Weights of a small GPT-style language model, trained from scratch on English Wikipedia.
Size: width 64, 2 heads of 32, MLP 128 ReGLU, vocabulary 3005.
Architecture: RMSNorm before each block, rotary positions, no biases in attention or MLP, normalized queries and keys, some layers without attention, local attention windows, gated attention, capped logits.
Training: a variant of Adam for these matrices, 123M tokens, 6610 steps.
Each number is 128 + 24 x the weight over its row's rms, rounded and kept within 0 to 255. Layers, rows and columns count from 0. The size above them is the row's rms in percent of the matrix's.

# layer 7 MLP gate, 128x64, rms 0.191, rows 96-127, columns 0-63
size [ 98 103 106  96  95  98 104  95 100 110 105 106  91 104  96 104 106  96  90  96 108 104  90  93  95 109  94  93 102 104 114  96]
[[135 129  95 175 120 133 112 167 109 141 120 117 103  93  99 139 120 161 133  83 130 140 106 135 183 122 140  84 127 125  89 108 107 180 123 142 129 122 152 110 155 171 125 162 152 143 141 140 148  96 151 130 117 168 121 119  99 132 165 101 124 105 105 140]
 [137 124 116 138 127 106 150 110 112 129 150 146 114 165 110 136 167 117 142 110 150 109 132 158  86 123 132  57 116 140 107 115  85 138 133 124  97  88 135 116 135 125 118  74 123 163 124 136 116 118 152 147 119 119 125 198 127 104 168 152 132  92 120 160]
 [162 124 113 152 174 132 140 160  92 160 126 133 133 144 112  95 133 174 190 135 102 143 155 163 112 139 102  95 130 147 103 123 120 146 102 160 102  95 160  89 125 106 152 108 114 108 109 146 112 121 110 139 133 138 155 161 135  90  95 118 107 102 129 129]
 [123 164 132 145 125 128 166 107 116 146 104 150 116 169 133 121 126  80 176  85 160 144 136 125  92 118  97 130 133  87 121 146 131 130 115 111 121 142 145 142 175  78 158 103  97 138 145 100 140 148 153 104  91 134  93 153 161 131 138 139 147 102 103 118]
 [135 133 173 163 127 156 144 130  86 135 120 118 126 138 135 101 172 133 104 131 143 125  86 128 115 142 116 104 116 150 150 134 158 160  83 129 101 139 122 124 133 125 172 121  89 100 121 104 190  94 113 175 122 102 104  92  97  92 112 122 112 133 126 140]
 [151 153 125 141 100 144 149 101 107  92  93 128 114 110 114 105  86  89 101 112 125 134 123 152 129 124 169 138 132 102 102 123 101 114 135 115 138 104 163  80  93  75 152 137 148  55 136 130 143 138 106 113 152 159 123 111 147 128 116 141 147 143 141  99]
 [155 105 119 163 115 153 137 152 104 123 132 150 141 112 144 114 110 105 104 172 103 116 123 122 161  91 159 111 131 127 116  94 111 138 174 109 106 103 110  81 121 111 120 101 146 147 100 177 143 166 131 116 135  97 117 139 107 147 117 141 177 161 172 101]
 [156 104 134 159  90  79 134 125 104 121 139 140 112 129 173  86 137 140 127 151 158 140 166 142 158 116 109 127 150  97 120 121 165 150 126 149 132 171 116 122 101 106 128  83 129 122 128 185 158 130 155 113 171 136 128 108 171  84 121 109 127 124 125 139]
 [128 105 125 148 104 124 137 161  67 109 114 160 167 136 131 128 124 148 131 137 104 143 131 123 142 124 142 106 105 124 129 169  95  90 169 112 160 134 146 127 129 109 107 167 131 161  87 153 159 109 141 145 113 101  93 152 147 136 111 147  60 120 127  97]
 [103 117 125  96 120 164 147 141  99 145 136 156 142 118 138 126 109 145 127  83 124 122 143 111 101 112 155 143 130 145 137 137 131 133 133 140 112 135 118 107 153 142 119  99  87 169  97 150 144 113  88 190 130 121 105  84 119 127  69 135 105  75 170 107]
 [111 116 132 153 120 165 165 111 121  96  95 121 150  81 106 128 134 138 138 136 105 124 171 177 138 129 147 180 141 111 128  73 102 159 150 128 150 137 140 112 115 125 108 106 118 124 139  85 121 110 109 138 129  94 123 111 169 101 123 189 127 107 109 120]
 [156 128 119 171 133  74 150 143 113  92 135 124 133  92  93  97 149 161 142 124 100 107 163 148 127 127 103 167 159 123 146 105 124 141 129 183 141 137 105 123 128 138 114 158 143  71 137  92 143 124 131 117  97 134 146  84 117 129 163 128 116 118 146  94]
 [ 86  96 127 121 141 117 127 119 113 142 118  99 163 134 125 124 135 159 122 141  86 116 177 112 151 127 123 106 126 118 117 120 152 143 132 122 108 139 135 152 156 173 141 147 126 106 133  90  89 139 154 163 118  72 127  85 124 167 141 132  90 122 193 106]
 [125 127 119 165 128 150 128 125  82 140 147 166 132 135  86 101 140 123 134 105 116 149 148 168 116  74 150 108 115 141 112 124 133  82 162 111 105 100 140  82 173 112 171 127 115 164 121 104 147 139 161 163 147 106 138 112 143 135 136 108 115 104 130 171]
 [130 142 151 134 131 128  88 139 156 139 182 112 131 148 124 126 133 106 112  96 162 100 116 136 104 152  79  90 121 124 128 122  97 137 125 169 119 107 144 118 148 147 151 119 138 115 151 212 154 136 155 110 105 107 129 163 119 147  97 165 120 114 100 140]
 [ 94 100 121 143 114 126 152 128 153 116 131 135 109  99 112 107  82 161 139  95  84 110 140 134 116 123 138 160 181 166 119 114 151 107 135 169 122 109 109 107 155 138 134  83 150 133 151 105 101  96 111 145 100 107 136 132 164 126 105 133 113 146 192 137]
 [ 80 149 125 122 118 148  98 169 100 121 142 129 135 140 144  91 109 130 130 100 183 131 160 157  97 150 124 101 131  85 150 128 127 112 109 122 117 146 122 138 200 106 117 139 149 133 150 128 138 159 124 154 168 114 158  97 154 142 128 104 169 105 147 113]
 [162 131 110 122 130 159 105 124 150  97 119 142 162  93 161 135 113  94  94 109 123 122  94 146 144 161 160 160 162 116 157 132 125 110 129  73  91 113 148 134 152 128 118 127 105  81 131 132 162 149 122 146 120 106 153 171  84 128 145 106 144 142  91 140]
 [101 146 138 170 127 114 139 164  62 122 131 179 123 117 133 146 160 126 118 180 122 141  90 133 139 118 148 134  99 173 160 165 106 118 109 141 133 116 113 147 128 144  76  97  88 166 105 135 126 157 153 102 132 102 110 131 134 136 127 118 137 124 145 150]
 [144 116 121 139  97  96 122  90  99 152 112 191 116 147 145 118 112 135 140  92 111 141 156  88 129 133 101 105 115 150 145 155  84 134 158 128 130 143  66 101 128 119  92 102 143 147 123 159 106 127 126 108 116  99 127 126 135 146 166  90 168 143 143 149]
 [155 112  88 152 134 133 126 135  67 157 104 152 167 109  92 136 127 133 115 114 116  96 139 141 101  93 115 112 121 111 103 125 128 105 120 108 133  98 104 162 130 127 146 114 111 123 128  83 132  92  96 150 126  79 117 110 124  84  76 128 155  94 152 112]
 [118 117 122 153 127 165 105 102 146 188 123 147 126 158 143 130 179 142 139 117 155 105  94 154 106 151 110 108  95 108 111 128  95  99 143 146 101 131 121 140 134 144 121 147 149  97  88 127 131 154 105 147  94 160 123 154 130 136  77 109 100 140  75 123]
 [149 142 123 131 122 124 123 134  88 139  72 141 182 142 105 140 109 140  74 123  84 130 106 127 138 172 153  86 135 140 141  90 104 125 122 170 131 163 161 104 141 121 137 159 158 115 128 127 118  85 133 113 127 136 122 139  84 119 110 146 167 123 126  99]
 [153  99 127 174 114 116 132  98 102 114 119 152 120 167 138 134 137 109  88 121 101 165 178  78 126 120 146 104 155 150 123 122  98  93 117 110 117 119 116 131  99 101 119 146 157  95 154  95 113 150 129 106 122 144 100 133  93  91  84 119 162 154 118 137]
 [174 124 165 148 116 141 138 125 116 150 126 110 153 113 136 113  68 103 127  91  91 144 139 115 139 123 146 118 110 138 134 108 114  99 140 165 121 108 182 132 118 136 101  82 136  91 169  83  98 146 108 122 110 148 158 128  80 142 138 127 111 130 111  96]
 [184  93  90 157 162 124 115 115 102 133 151 162 108  81 115  99 141 165 148  90 101 125 158 107 142 118 116 114 155 128 108 182 119 105 121 129  68 128 123 148  97 112 121 139 108 136 121 143 125 111 119  98 129 110 153  99  97 144 143 111 113 146 141 145]
 [172 107 124 133 139 147 108 144  82 142 128 138 204 154 134 146 106 147  84 146 138 155 140 152 131 139 143 110 165 134 101  93 125 110 132  89 108  93  96 114 136 106 143  99 115 167 110 159 134 123 128 121 120 114 131 116 134 118  87 112 120 122 183 107]
 [101  82 119 154  87 114 120  98 122 139 107 160 114 106 106 101 102 104 125 127 177 102 136 124 156 123 113 198 130 137 115  88 113 103 128 154 126 132 135 128 118 107 173 107 127 175 162 157 116 114 108 120  91 132 140 169 112 124  89 129 133 134 123 125]
 [145 120 104 115 115 165 144 103  89 125 149 122 138 114 161 115 154 128 127 105 115 118 154 160 149 138 102 135 138 104  97 126 112 142 154  86 129 101 115 119 120 146 135  78 140 168 130 141 143  86 146 153 136 116 121 149 175 123  80 168 160 111 191 129]
 [109 126 129 159 149  99 133 121 125 102 136 125 157 116 106  74 137 147 113 101  98 120 130 181 103 105 143 121 141  77 120 135 129  83 122 130 121 117 142 137 126 173 151 116  71 149 147 133 140  99 122 144 156 110 167 114  98 119 131 124 104  64 149 138]
 [118  87  68 153 146 156 134 136 142  94 109 142 138 112 153 110 121 129 128 113 142  96 161 125 133 151 139 174 153 131 108 169 117  97 150  94 153 110 142 104  85 129 149 126 137  99 130 186 133 147 137 121 151 160 132 120 120 166 131 143 121 108  99  83]
 [100 120 120 169 157 164 116 157 139 168 121 133 128 117 153  99 104 170 158 109 143 145 127 100 108 162 141 156  95 137 109 141  85 143 154 142 139 127 101 155 132 128  92 128 160  85 142 118  97 142 115 112 152 140 158 114 118 119 183 161  98 150 108 111]]
# layer 7 MLP up, 128x64, rms 0.181, rows 96-127, columns 0-63
size [100 100 103  93  96  98 105  94  96 117  95 104  91 101  86 103  98  94  96  93 111 101  86  90  88 113  97  95 102 105 117  97]
[[153 104 149 117  84 125 159 130 133 133 108 167 133  94 129 119 129 149 118  92  93 129 163 162 101 181 101 103 139 136 103  91  87 103 150 153 115 136  78 120 115 102 154 135 122 108 152 145 116 108 144 130 131 107 144 141 105 139 111 106 175 168 108 124]
 [125 110 100 132 116 136 132 160  94 146 135  84  93  80 116 156 109 173  78  94 161 145 132  99  85 117 119 108 109 125 117 145 112 144 131 126 134 172 107 113 160 135 100 147 144 168 148 140 114 156 130 116 128 170 105 103 133 153 158 106 148 150 139 125]
 [111 144 111 121 164 198 122 131 146  90  84 159 111 150  97 133 137 132 145 116 151 103 163 152  97  94 115 134 116 131 112 115 142 102 147 144 116 123 131 150 104 164 125 135 132 112 137  98 144  66 121 105  86 111 170 162 108 112 149 122 109 119 128 109]
 [117 141 108 143  97 106 130  79 120 130 153 109 180 160 103 123 151 133 100 126 128 142 114 121  97 123 113  90 103 101 164 139 103 111 125  73 109 122 119 108 109 118  55 105 137 147 106 139 119  92 112 137 112 113 136 179 144 109 106 143 107 134 126 103]
 [120  91 135 152 102  84 108  99 100 159 103 127 162 171 126 152 145 109 175 129 111 114 117 116 146 141 117 138 104 144 110  88 150 146 151 110 123 118 136  82 142 132 130 104 117 134 129  83 126 130 116 134 109  83  79 151 165 143  92 116 142  89  99 137]
 [137 139 137 127 122  95 174 137 127 130 144 124 145 143 141 131 183 123 120 135 124 134 142 165 143  58 114 158 127 117 143 124 133 113 109  71 133  90 151 110 143 164 115 144 103 117 125 115 137 173 139 107 126 137 158 150 102  86 142 123  68 149 158 134]
 [120 157 132 153 107 130 134 146 152 144 141 140 105 103 164 131 117 112 107 123 124 142 162 106 180 126 153  86 137 104 115 140 123 136 153  88  97 150 124 137 149 146  71 118 180 132  76 162 125 126 139 146 122 123 144 161 115 174 143 148 176 114 141 111]
 [116 183 109 122 137 122 130 136  84 128 146 126 173 119  99 149 160 116 170 137  89 130 107 146 123 158 146 115  89 150 139 148 137 130 150  99 106 111 108  96 137 120 156 132 150 167  84 141 127 116 125 170 118 128 103 134 126 110  96 134  63 116 156 149]
 [139 144 134 144 113 148 125 130 115 138 186 134 140 136 169 133  85 107 104 158 150 138 141 110 153 163 144 144 134 114 155 103 113 139 148 110 119 109 132 128 109 127  73 113  75 121  68 133 114 141 151 121 134 102 118 144  90 105 175 125 180 119 136 108]
 [110  64 128 133 165 127 130 125 129 125 135 109 140 169 118 149 126 159 112 135 164 158 141 142  83 105 131  88 119 104 129 144 116 108 131 122 114 102 105 152 113  96 128 114 110 115  91 125 112 139  94 168 110 105 137 180  92 174 135 143 164 127 129  86]
 [138 138 110 105 114 133 139 136 104 126 114 120  99 118 113 100 113 174 131  83 136 128 133 127 141 104 102 151 115 146  81 119  98  85 109 127 146 147  68 120 127 110 159 122 113 108 164 135 127 118 116 126 150 196 123 122 146 161 166  88 154  96 160 118]
 [108  51 114 156 109  99 145 129 131 107 126 128  95 137 120  97 108 153 132  96 142 113 124 124 134 145 140 113 122 164 116 141  94 133 146 119 153 159 169 145 155 121 145  85 102  99 156 103  69 100  87 116 101 161 153 126 126 139 121 128 117 112 150 121]
 [136 130 112 121 148 140 181 144 117  90 120 114  90 142  51 146 137 150 140 130 160 102 148 136 105 134 142 160 149 120 146 100 143 118  93 142 109 120 176 168 120 103 127 122  73 106 128  87 127 140 137 124 123 144 104 150 122 127  98 160 114 148 100 115]
 [120 138 141 113 141 115 113 151 160 124  94 111 119  97 124 141 132 116  98 138  94 134 139 147 128 120 171 140 156 161 159 154 134 158 154 152 152 114  82 120 124 168 125 126  89 179 129  89 107  71 112 171 106 111 135 113 106 107 142 118 139 107 166 152]
 [ 79 145 137 122 108 104 107 158 132 131 107 131 123 158 114 140 144 107 159 201  80 138 130  88 166 111 140 138 152 129 171 129 127 102 105 126 121 158 142  83 133 157 156 108 101 137 158 157 113 112 159 127 118 106 132 147  89 122 124 160 122 115 129 109]
 [151 141 134 100 141 123 111 182 113 154 137 143 123 131  80 106 108 157 117 135 114 114 140 112 151 167 109 133 144 134 157 122  81 142 166 189 128 127 137 165 104 152  93 115 146 136 165 111 158  90 133 128 134  98 149 152  87 129  99 149 135 124 109 155]
 [114 125  94 130 139 129 143 171 146  87 109 105 143 158  86 123 135 162 117 139 121  89  97  99 128  94 141 135 115 114 155 126 138 145 127 163 156 130 125  94 134 175 132 121  91 130 159 112 152 159 125  96 155 155 112 109 140  95 171 143  70 140 124 113]
 [141 129 121 119 128 116 119 150 135 101 128 108 140 129  93 133 113 126 127 102 134 138  74 144  86 130 125 108 175 133 135 154 137 107 134 164 124 111 147 108  78 173 118 179 125 130 190 112 143 149  81 130 146 123 103 108 176 134 124  82 119 128 106 108]
 [145  64 109  77 111 126 142 157 165 154 134 111  96 165 137 123 132 136 117 108 127 132 145 118 150 106 161 107 103 133 105  89 101 131 173 133 122  99 115 108  89 121 166 143 115 157 146 124 163 109 126 119 114 161 140 108 115 144 156 125 181 152 144 138]
 [103 127 104 143 169 152 142 135 132 179 133 151 118  93 136 109  87 153 134 133 161 140 122 147  87 147 126 166 149 116 173 175 129 109 146 115 165 140 146 108 132 121  99 130 116 141 157 157 177 160 127 113 119 110 129 114 167 110 152 142  82 135 113 109]
 [112 194 146 134 110 185 133 128 142 130 113 136 148 125 126 160 160 113 172 121 142 110 112 156 118 160 182 104 100 137 119 140 124 123 126 153 108 135 163 133 118  70 138 136 135 173 108 132 133 132 122 147  98  98 130 168 144 159 125 100 130  98 106 120]
 [163 127 110 109 155 178 115 106  97 112 152 138  90 136 153 126 119 150 113 111 190 144 151 136 114 142 141 109 163 146 123 130 127  85 117 146 116  96 146 138 110 163 132 116 139 141 126 145 167 163 155 122 105 110 148 153 147 126 168 120 175 133  85 163]
 [102 136 131 110 134 119 103 137 122 121 134 168 121 108 135 125 136 154 127  93 142 138  76 104 103 133 133 151  88 119  95 117 128 135 147 169 122 112  87 169 109 117  98 101 175 118 142  84  64 142  88 135 127  94 114 140 131 164 120 134 118  94 129 153]
 [132 113 103 139 117  82 186 165 106 191  95 139 108 126 120 141 161 122 144 146 147 135 123 122 136 145 128 162  89 132 122 135 140 143 139 140 126  97  96  94 138  89 165  72 139 159 142 133 113 130 133 141 102 128 140 170 128 109 159 104 151 128 136 153]
 [141 132 154 126  79 112 106  95 198  88 125 138 110 110 127 106 109 152 144 121 135 113 139 102 100 136 171  58 116 132 141 149 128 163 111 138  98 112 118 137 139 131 132 129 127  86 117 124 105  91 109 116 115 170 106 131 166 123 120 166 147 113 126 135]
 [ 92 166 134 110 128 157 119  60 115 146 165 123 134 154 146 143  99  83 149 133 144 111 137 120 135 117 120 105 110 129 128 145 161 120 135  83 157 144 114 108 169 137 123 102 157 135 174  89 138 118 103 137 119 135 125 153 147 110 129 134 154 123  60 135]
 [107 111 120 123 141 148 121  82 109 136 117 120 151 136 165 132 134 149 136 126 139 120 163 173 127 111 135 132 105 148 115  71 133 141 159 104 185 135 116  94 147 124 137  72 102 123 174 120 155 159 137 113 118 122 140 138 180 128 155  90  94 148 124 111]
 [130 149 128 120 133 121 141 107 112 123 122 107 184 164 125 120 135 118 144 136 120  91 132 117 113 142 146 167  92 147 135 146 150 124  93 117 154 140 142 103 112 159  88 122 145 131 142  86  98 113 146  97  66 128  82 170 119 111 148 144 117 130  78  88]
 [157  84 143 140 122 119 135 136 143 109 103 125  60 133  99 158 150 150 150 133  98 109  81 124 129 139 118 165 101 145 108 120 132 125 153 185 138 117 144 140 114  98 149 155 167 108 110 147 110 174 129 120 107 182 127 109 117 125 149 124  92 141 137 117]
 [ 90 148 146 131  91 146 101 144 174 117 178 135 121 163 140  95 106 158 126 105 125 104 106 137 130 105 181 149 119 107 126 122 145 137 132 118 118 132 151 136 134  89 101 131  93 170  95 140 132 142 128 142 129 148  78 121 172 164 109  98 156 139 154 122]
 [141  86 117 135 151 111 106 145 119 107 146 131 149 129 128 125 137 106 142 102  81 120 133 140 208 116 158 136 128 115 113 131 155 129 107 106 123  93 109 154 140 111 150 198 124 136 134 109 127 122 140 155 111 110 159  94  96 143  93 172 166 114 117 132]
 [125  64 131 117 116 109 158 157 114 156 123 149  86  98 125 147 179 129 103 107 138 140 172 102  92 118 134 110 147 113  99 129 127 144 152  85  95 137 114 107 120 143 116 135  78 140 116 168 133 118 154 116 109 132 133 177 134 144 112 132 121 136  91 159]]
# layer 7 MLP down (transposed), 128x64, rms 0.148, rows 96-127, columns 0-63
size [101  99 113  92  97  94  98  86  88 107  94 109  88 105  92 102 107 100  90  90 119 111  88  91  89 109  87  92 101 109 117  96]
[[131 109 122 108 167 146 119 108 161 113  94 115 140  88 132 149 123 113  98 131 117  96  95 155 159 135 129 165 117 103 153 108  86 136 120 153 121  96 119 124  58 190 113 119 127 130 144 159 152 139 162 135  90 127 116 156 117 126 125 100 140 138 126  93]
 [110 135 123  86 119 139  81 116 129 145  95 114 137 138 161 130 143 110 152 103 162  66 125  87 109 125  91 146 145 143 125 139 136 134 136 122  83  85 113 162 130 107 147 112 123 124 109 130 123  89 129 131  99 101 147 167 142 108 145  82  77 135 106 138]
 [121 124  65 125 149  93 134 150 140 157 145  97 148 101 141 118 117 130 124  88  95 114 130  99 124 128 115 123 169 169 107 122 108 158 134 135 124 125 143 130 113  93 152 210 107 108  88 144 149 138 135 165 157 154 138  98 116 133 110 106 140 137 127 120]
 [ 93 104 136 132 141 139 113 129 141 123  98 160 150 128 120 114 146 117 156  82 145 179 147 128 145  86 159 143 160 147 163  93 134 169 122 107 137 112  83 110 142 121 126 169 117 108 100 120 104  95 136 159 163 112 174 150 129  87 139 142 146 127 145 106]
 [105 136 179 132 128 179 111  82 145 124 129 107 110 111 133 105 114 162 149 146 120 155 157 134 127 128 142 120 167 148 141 144 172 177 100 111 118 161 134 104 140 123 163 139 106  99 143  72 156 138 125 144 171 147 134 116 122 150 125 142 119 119  79 139]
 [120 121 143 129 140 126 116 119  93 128 154 154 123 137 114 158 148 116 103 138 137 148 177 128 140 133 123  61 112 139 115 131 124 133 127 167  92 134  91 164 184 125 127 149  99 131 123 151 122  63 116 136 137 113  89 116 177 135 141 159 131 133  84 146]
 [ 96 153 152 132 148 121 122 108 142 127 109 145 155 148 117 153 155 147 166  94 125 144 138 121  82 133 129 163 113 162 124 142 151 133 108 120 123 131 149 120 125 155 170 122 137  92 163 134 125  76 135 114 130  88 136  99 188  68 135 162 139 145 112 105]
 [134  97 140 125  76 152  97 118 158 124 132 142 131 126 153 115 142 129 119 126 149 115 143 131 118 111  97 142 136 110 156 141 122 172 150 155 145 190 116  89 140 128 138 139 115 131 167 149 130 192 138 148 155 111 149  82 111 111 153 149 119  97  82  95]
 [110 144 106 139 120  90 133 124 131 142  93 118  95 140 121 120 110 139 131 139  71 111 104 139 126 147 133 149 149 152 201 138 138 108  94 120 160 129 130 162 146 142 148 161 130 116 158  89 150 108 106 110  95 154 128 123 129 114  87 109 110  79 145 173]
 [122 141 107 168 128 139 121 116 188  96 120 110 158 152 104 169 171 173 106 181 110 158  91 164 123 126 135 130  99 108 115 144 150 122 126 114 106 117 122 154 100 147 130 111 142 126 130 148 179 122 120 135 128 158 111 106 126 129 119 145 179  98 123 145]
 [115 130 150 118 129 150  75 158 169 136 129 134 140 145 155  86 150 144 101 146 123  94 133 122 133 119 128 141  77  78 127 137  91 119 129 178  73 133 130 115 131 113  93 139 108 145 124 115 137 129 141 129 119 118 140 105 132  73 169  88 115 126 103  97]
 [126 201 133  97 120 148 112 146 149 116  71 126 121 137 126 122 136 174 133  98 154 126  73 145 128 104 114 121 161 111 112 107 124 164 107 128 138 108 180 119 130 148 150 151 120 167 142 145 140 116 129  94  91 132 119 147 154  97 133 131 137 169 134 138]
 [161 111 114 152 120 140  99 108 116 107  91 152 144 130 157 147 104 117 114 150 120 121 175 146 125 139 155 122  96 154  89 132 126 124 156 105  85 106 106 119 169 126 128  90 147 131 156 134 130 124 104 111 132 171 105 121  96 125 133 100 162  96 168 187]
 [115 111 119  91 166 128 159 141 154 145 117  98 133 123 114 127 112 136 113 111 112 150  69 119 104 129 141 142 153 142 153 123 139 218 151 129 141 130 156 111 130 125  99  82 116 126 119 148 119 127 102 130 134 183 154 150 122  97 100 115 100  96 141 116]
 [118 108 139 125 119 130 117 102 115 129 123 111 138 116 166 108 102 126 130  94 158 122 139 123 109 131 102  70 120 147 151 113 148 104 158 128 170 162 127 114 129 126 227  90 148 135 153 143 111 157 148 113 156 131 125 151 117 139  87 131 151 149 156 132]
 [131  52 129 135  76 142 103 101 137  89 110 141 147 156 129 165 145 103 135 128 112 144 163 103 130 142 134 153  92 109 144 118 134 112 131 164 116  92 101 127 178 116 126 104 120 111  96 148 158 114 129 136 123 136 170  98 152 125 101 130 110 153 116 160]
 [160  79 134 114 158 132 162 125 117 116 181 122  89 105 125 122 151 157 105 126 143  83 160 117  74 123 112 126 115 148 133 147 116 164 104 131 141 112 148 159 141 115 130 157 115 131  90 139 114 122 133 104 181 121 148 117 127 166 108 112 124  75 151 130]
 [125 128 137 165 130 154 124 118 101 124 160  96 148 141 105  89 148 105 103 104 103 168 109  97 121 129  91 117 111 139 140 112 136 114 109 121 110 130 110 130 188 111 148 139 109 114  96  89 130 132 130 122 114  82 154 165  82  99 103 154 181 108 123 151]
 [142 186 162 175 122 159 108 172 136 114 145 132 169 134 159 125 117 108 121 171 127 106 124 105  90 115 166 147 150 124 137 143 129 163  97 137 107  91 155 113 128 143 123 139  94 110 147 131  86 152 146 158 130 142 113  74 144 100 122 124 129 143 118 121]
 [131 126 163  89  92 117  96 134 112 156 124 170  98 135 140 128 116 143 124  91 135  75 129  92 166 137 129  96 121 151 157  85 122 158  99 123 118 144 132 156 111 129 171 103 145 152 121 143  87 116 157 120 114 166 136 134 166 145 144  87 139 123 132 158]
 [135  90  99 111 106  94 133 165 151 107 142 108 125 130 142 121 122 118 132 115 161 109 109 111 101 111  91 129 131 115  98 111 114 116 129  95 102 172 133 103 161 156 130  91 126  89 182 125 155 126 153 153 177 135 101  92 110 172 162 124 115 104 124 142]
 [142 194 125 123  93  95 116 133 109 154 109 114 129 112 107 146 154  56  91 115 121  76 134  96 104 115 120 126 147 122 150 115 129 152 131 130 134 152 128 153 131 121 125 154 149 163 134 166 150 152 125 101 153  80 157 135 144 153 161 115 142 128 153 136]
 [109 142 150 151 189 146 141 157 129 133 120  87 122 144 152  87 131 133 142 127 143 128 104 140 140  96 107 123 128 158 113 125 129 172 152 111 119  90 146 121 145 159 155 155 145 117  79 161 112 108 150 177 129 156 139  80 152 130 172 126 129 142 107 157]
 [116 171 161 149 148 134  87 100 129  73 124 109 142 112 132 125  91 172 142 161 157 150  99 113 128 106 138  95 143 132 121 128 142 101 120 112 110 123 147 139 141 136 134 158 125 131 100  86 154 179 140  84 188 141 134 109 107 151 134 143 104 148 124 113]
 [154 165  94 111  79 125 159 132 120 126 132 159  83  85  65 135 120  94 118 123 135 147 115 129 152 106 140 150 107 156 103 117 113  97 163 108 147 103 174 103 129 114 112 119 113 125 161 102 120 147 138 118 151 102 118 144 126 166 153 144 125 121 162 102]
 [ 96 142 131 130 147 165 145 120 141 106 120 112 128 124 106 162 127 124 127 107 152 138 152 142 111 121 120 123 170  99 163 171  64 139  98  85 117 104 163  86 129 131 131 144 144 126 148 125 103 162 100 108 140 101 127 115  97 111 108  66 125 153  95 117]
 [119 180 151 165 128 134 145 145 116 130 134 161 111 110 109 168 147 112 172 119 106 110 105  95 127 122 124 117 143 136  56 139 111 135 125 132 110 146 156 126 100 141 103 135 145 139 120 160  99 147 141 169 144 164 103 131  94  92 141 162 173 139 106 147]
 [159 108 143 163 124 113 134 141 109  83 102 147  81 122  99 187 151 132 141  93 155 132 143 126 145  94 135 108 150 144 102 123 198 107 141 128 147 130 136 161 136 127 109 137 124 172 113 173 173 152 114 134 128 113 151 108 141 148 128 139 110 126 111 106]
 [122 164 120 118 142 136  75 126 127 106 133  75 153 152 116 101  69  94 112 142 139 117 184 130 161 130  91 127 118 147 136 111  93 138 107 140 142 151 117 108 128 102 134 157 132 127 103 138  96 126 181 115 144 115 134 131 113 174 123 100 115 103 105 152]
 [115 122 136 129 151 147 159 128 117 148 113 121 115 112 148 163 132  64 143 145 109  86 152 128 139 140 133 130 150 134 176 107 121 179 161 125 121 106 124  97 182 119 114 109 148 140 156 157 133 138 158 110 137 125 143 171 159 171  86 119 122 106 119 161]
 [156 126 146 131 118 120 145 101 141 134 152  78 145 108 108 105 124 140 134 155 172 140 135 119 120 101 120 117 163 112 172 100 158 114 142 124 175 105 131  93 124 131 115 121  95 132 160  88  91 144 153 184 155 138  77 133 118 135  89 117 101 138 138 148]
 [108 154 130 129 141 128 107 103 162 154 115  89 136 110 155 108  79 128 112 139 130 123 106  92 129 147 145 128 132 144 113 149 107 137  94  98 152 105 127  70 115 103 123 120 175  99 104 108 127 193 105 121 140 146 115  89 160 143 131 124 176 143 134 102]]